config.yaml
num_hidden_layers: 12
vocab_size: 2219
rope_fraction: 0.5
qk_norm: false
bias: "none"
init_std_o: 0.00965
beta1: 0.95
weight_decay: 0.0
Each number is 128 + 32 x the weight over its row's rms, rounded and kept within 0 to 255. Layers, rows and columns count from 0. Numbers have three digits each. The size before them is the row's rms in percent of the matrix's.

# down: layer 4 MLP down (transposed), 768x192, rms 0.194, rows 160-179, columns 128-191
# up: layer 4 MLP up, 768x192, rms 0.221, rows 161-180, columns 128-191
down160 094:114125160184139148145165142100180118155177161115179108152157174130103114134053110104127091134158160119130156053126179125157138108107076119084130049149102114064148145144150112062158125147103109
up161 099:084120136127131169117139099164126121186140118083073072151119126154144090146100103131112166122079126124136102090147138062193145140134095151130110164090100132040127147146170088156116107084161172
down161 105:212151065097159172166098131115127123159134117168115136162124140139155149115090154185185107061108128112112114162159156120098141138076175102207110105118144059048118112117126110152155147191135136
up162 114:108162059140158089139098107063190120076127078151150108156126114110082157122098082146107078201177130139111117110117189133146108127128173097174107170108135175118120095071131131144156132128124160
down162 097:082123120138119170172113117125159054115155111102158150143104126166181083114094109156118167128132129125094116145117123135138148130159202089077131038138160198051130128100147142141158126168181165
up163 090:112158085141070127123141144145165143116072093123143095185105154082176102107130137140055222199090091086116129113139117126103134088141170113118083154148122061124082106147116168099107113095111179
down163 098:138138127133113138092112120131086096108116106108156152172167150130135129118167080122061138093106129072203190121109157112134156149126118132150068132083099117181091152103118162091178183121120133
up164 101:073129111181102121099147161124087162127180155140172162174082121109115104122129089121089114091121164153120142099173121177129129184151148146095148128124153114067136167127095149109042097165063138
down164 094:027151103163146091099094104105072181137186185116123107110138163126138141176134099132128123107157124174117132116127160141109160213088115074126146134111152180109135164145092128089157088109152159
up165 083:128137116071106114135141126103100095152156126133072089110150103112157161128068169084123146145084115134163165223135146130126185157128119110057131082138155118126174099124102099138101136163224125
down165 088:188127105200115177054142175148117163126091117101078127130106149062142057171138055155087104149144094101115139063168111133141102108117110096139067149094081146091091123117064093122164134080122145
up166 117:110084105157124139141119148069068104068141083036127103167121163169112135119132184113101178113136117174124145114079082100122101107161090192156138118093073172116143106120153167126160148144108151
down166 110:145136127168060094109144102067086121175107142146128085136133148187135112133099093136123145137119148124096129117195151100084099147173128106069107115145117133137139067159083177121138143107136155
up167 087:167160153138092102087105111173196105075168089101118183152124053145103075155108103069159105069098175163138182138151092131123165147184106147120119129159083111167103131107099139177122123139137138
down167 096:102097112076129124115111117076085126181150084064144185142133086147139144138116160071127049193143105136065067121133133116104143139153169145093141123100165125171169149069130098197107075111129158
up168 086:131156091083160146157171111133107094131149140104058202145093122181083100090129126174117119109068118086184108184135084116161131125176117168112100111121113109169113159125155100140100152149097121
down168 092:125113150107132219165144107111174070109169115142092134119102153157130137145141118173130184139059129202102129091152156150126074098131150109120152142107131162137103121128061100133143110126142103
up169 112:166177120120101137165138135157097173100084052154061100151079124118148139079161155096075144152207163097098160104170118094119158147109123177165143118129163120135093104165180099138107142193121065
down169 103:146055101152171102105157106152095105123148084165118166130221093109132127107134117196079095120166095135105146126170142144140123090150128127115095049083151158132157154136104111185147148151122152
up170 102:218081064138128132178130084121164169137150126080122115204151166095099094129123159163103149061108183100120093099122104093118140112156093104118100155169126156155090164110126099135081139112125181
down170 104:166107157107060118182134129175153162131125147158139125157134158096124141103148095079072094110147138113105121182115144102163125128103114153093116109146163136123173127099099125143126074131125133
up171 082:099132094120138103143122149111113121117140114149115115155164086106118110141080086113158192173110100127132120175127140064124106141137119142077110085068130078112081116158135142158098120141102108
down171 090:153140194165129144138091147097104167164118146174148084166073120075113089180134112149147124150164170149147088112118119116131116146143043153066053104141113106175077141109115133102115164172128189
up172 096:156107087112102109088126115158131140143075167078124156175121082108146158145081171152126091115084153125118126164118105191114130139176089093098070154066150118083111098081186072151145118167097128
down172 098:099136139111163123082142085114112161167144164122148197096154134062078149122113117086109132102107083124145093157135108083133169147157223121175117111117101098160178127206099119144086111130209161
up173 090:166134164161137112126072133132142129091179121100121108109161062106114068133071103127130202136118110132152091164066118145108197132118126216126097107108096114101100117134184154180168106149058133
down173 098:143186164121125112141168151125108138136111154196160130096149100142085071111147118105171121090143125107127151185114178112136116147116096120218112114080165134101169122112148120141133086151132111
up174 091:049150160097123154139100107120112186133174116162138180172135138088115085112121069081120132183120084108088144124158125104100153138122169165114101127113123120120104170138180152093081155146167092
down174 102:109167132121123106094110097071043161176149112130103119141091114188124118169132117110088118153040136151091161059123120075122097124214116142135094215079059125126167131145131123111130151140138126
up175 090:171150156124171136128120123149117141104142100125168099112119098132130097126084112116117121127129147176120191112123129184125106087153156142162097080087124138167032149137153087092119164123149056
down175 089:114097138161139167115150126129111092138079143159126086141153109141181170108148174152128105080085178161181139082063168125101114155099131143123083154074155149078168177137158173129147124172119195
up176 110:161092089125139157121152156105098144098059184112096113096182114136111139145087142103143136120104081087114075118077104144182101136172144226071111131227133148143105068101108102094154126103111125
down176 109:135104129110153145098171141074103148101079138147159131164129145103173131122138161149159150108164074213064087116134143181144096180175126149166121077172143114149125124137074173124058113144065139
up177 130:167096165134098054117121139116109110100140108163143125172166153136157125105136137128109179106163162136112096133178122128125131120177096156124139095163089131113158108054189082186120154097085130
down177 116:155085094197161135109083135116097170110145145186113169126143116124113187083149153116153073144114153145133170150108159114141050132141131184195181123171137121167214112184190081071076126179105152
up178 085:161109137149142050139113070102141126124200102156144192102083121155164159161207127137147163093099157110102122069148164104103148112126095125147167141165121130154120144127110145145157164135105150
down178 086:065157104102153167122128130190178124117017133106082150151158166128147092109062104110103091163159114114150110172153096126179107123125118127152148161114115119172093146096097117156124134054140130
up179 095:088129081191164091123129097124146126124195163131170157130152143080133104120104125141111149132123089059158095147126047184137210156138090174132099130205085096174117112174102150168127113150124101
down179 097:134083131093114120083105125152181142135143131137171090040138141163119111115114168170108124070112128142146179163155163116135100141129133142188128127127175097075119114146163147128118091132144184
up180 082:145187091097161092180046163110090127111150153160122134179148087062087109134116121114121063128149139166135104093105153118089165092128168160147180109072124145136074104128168119148128124112142148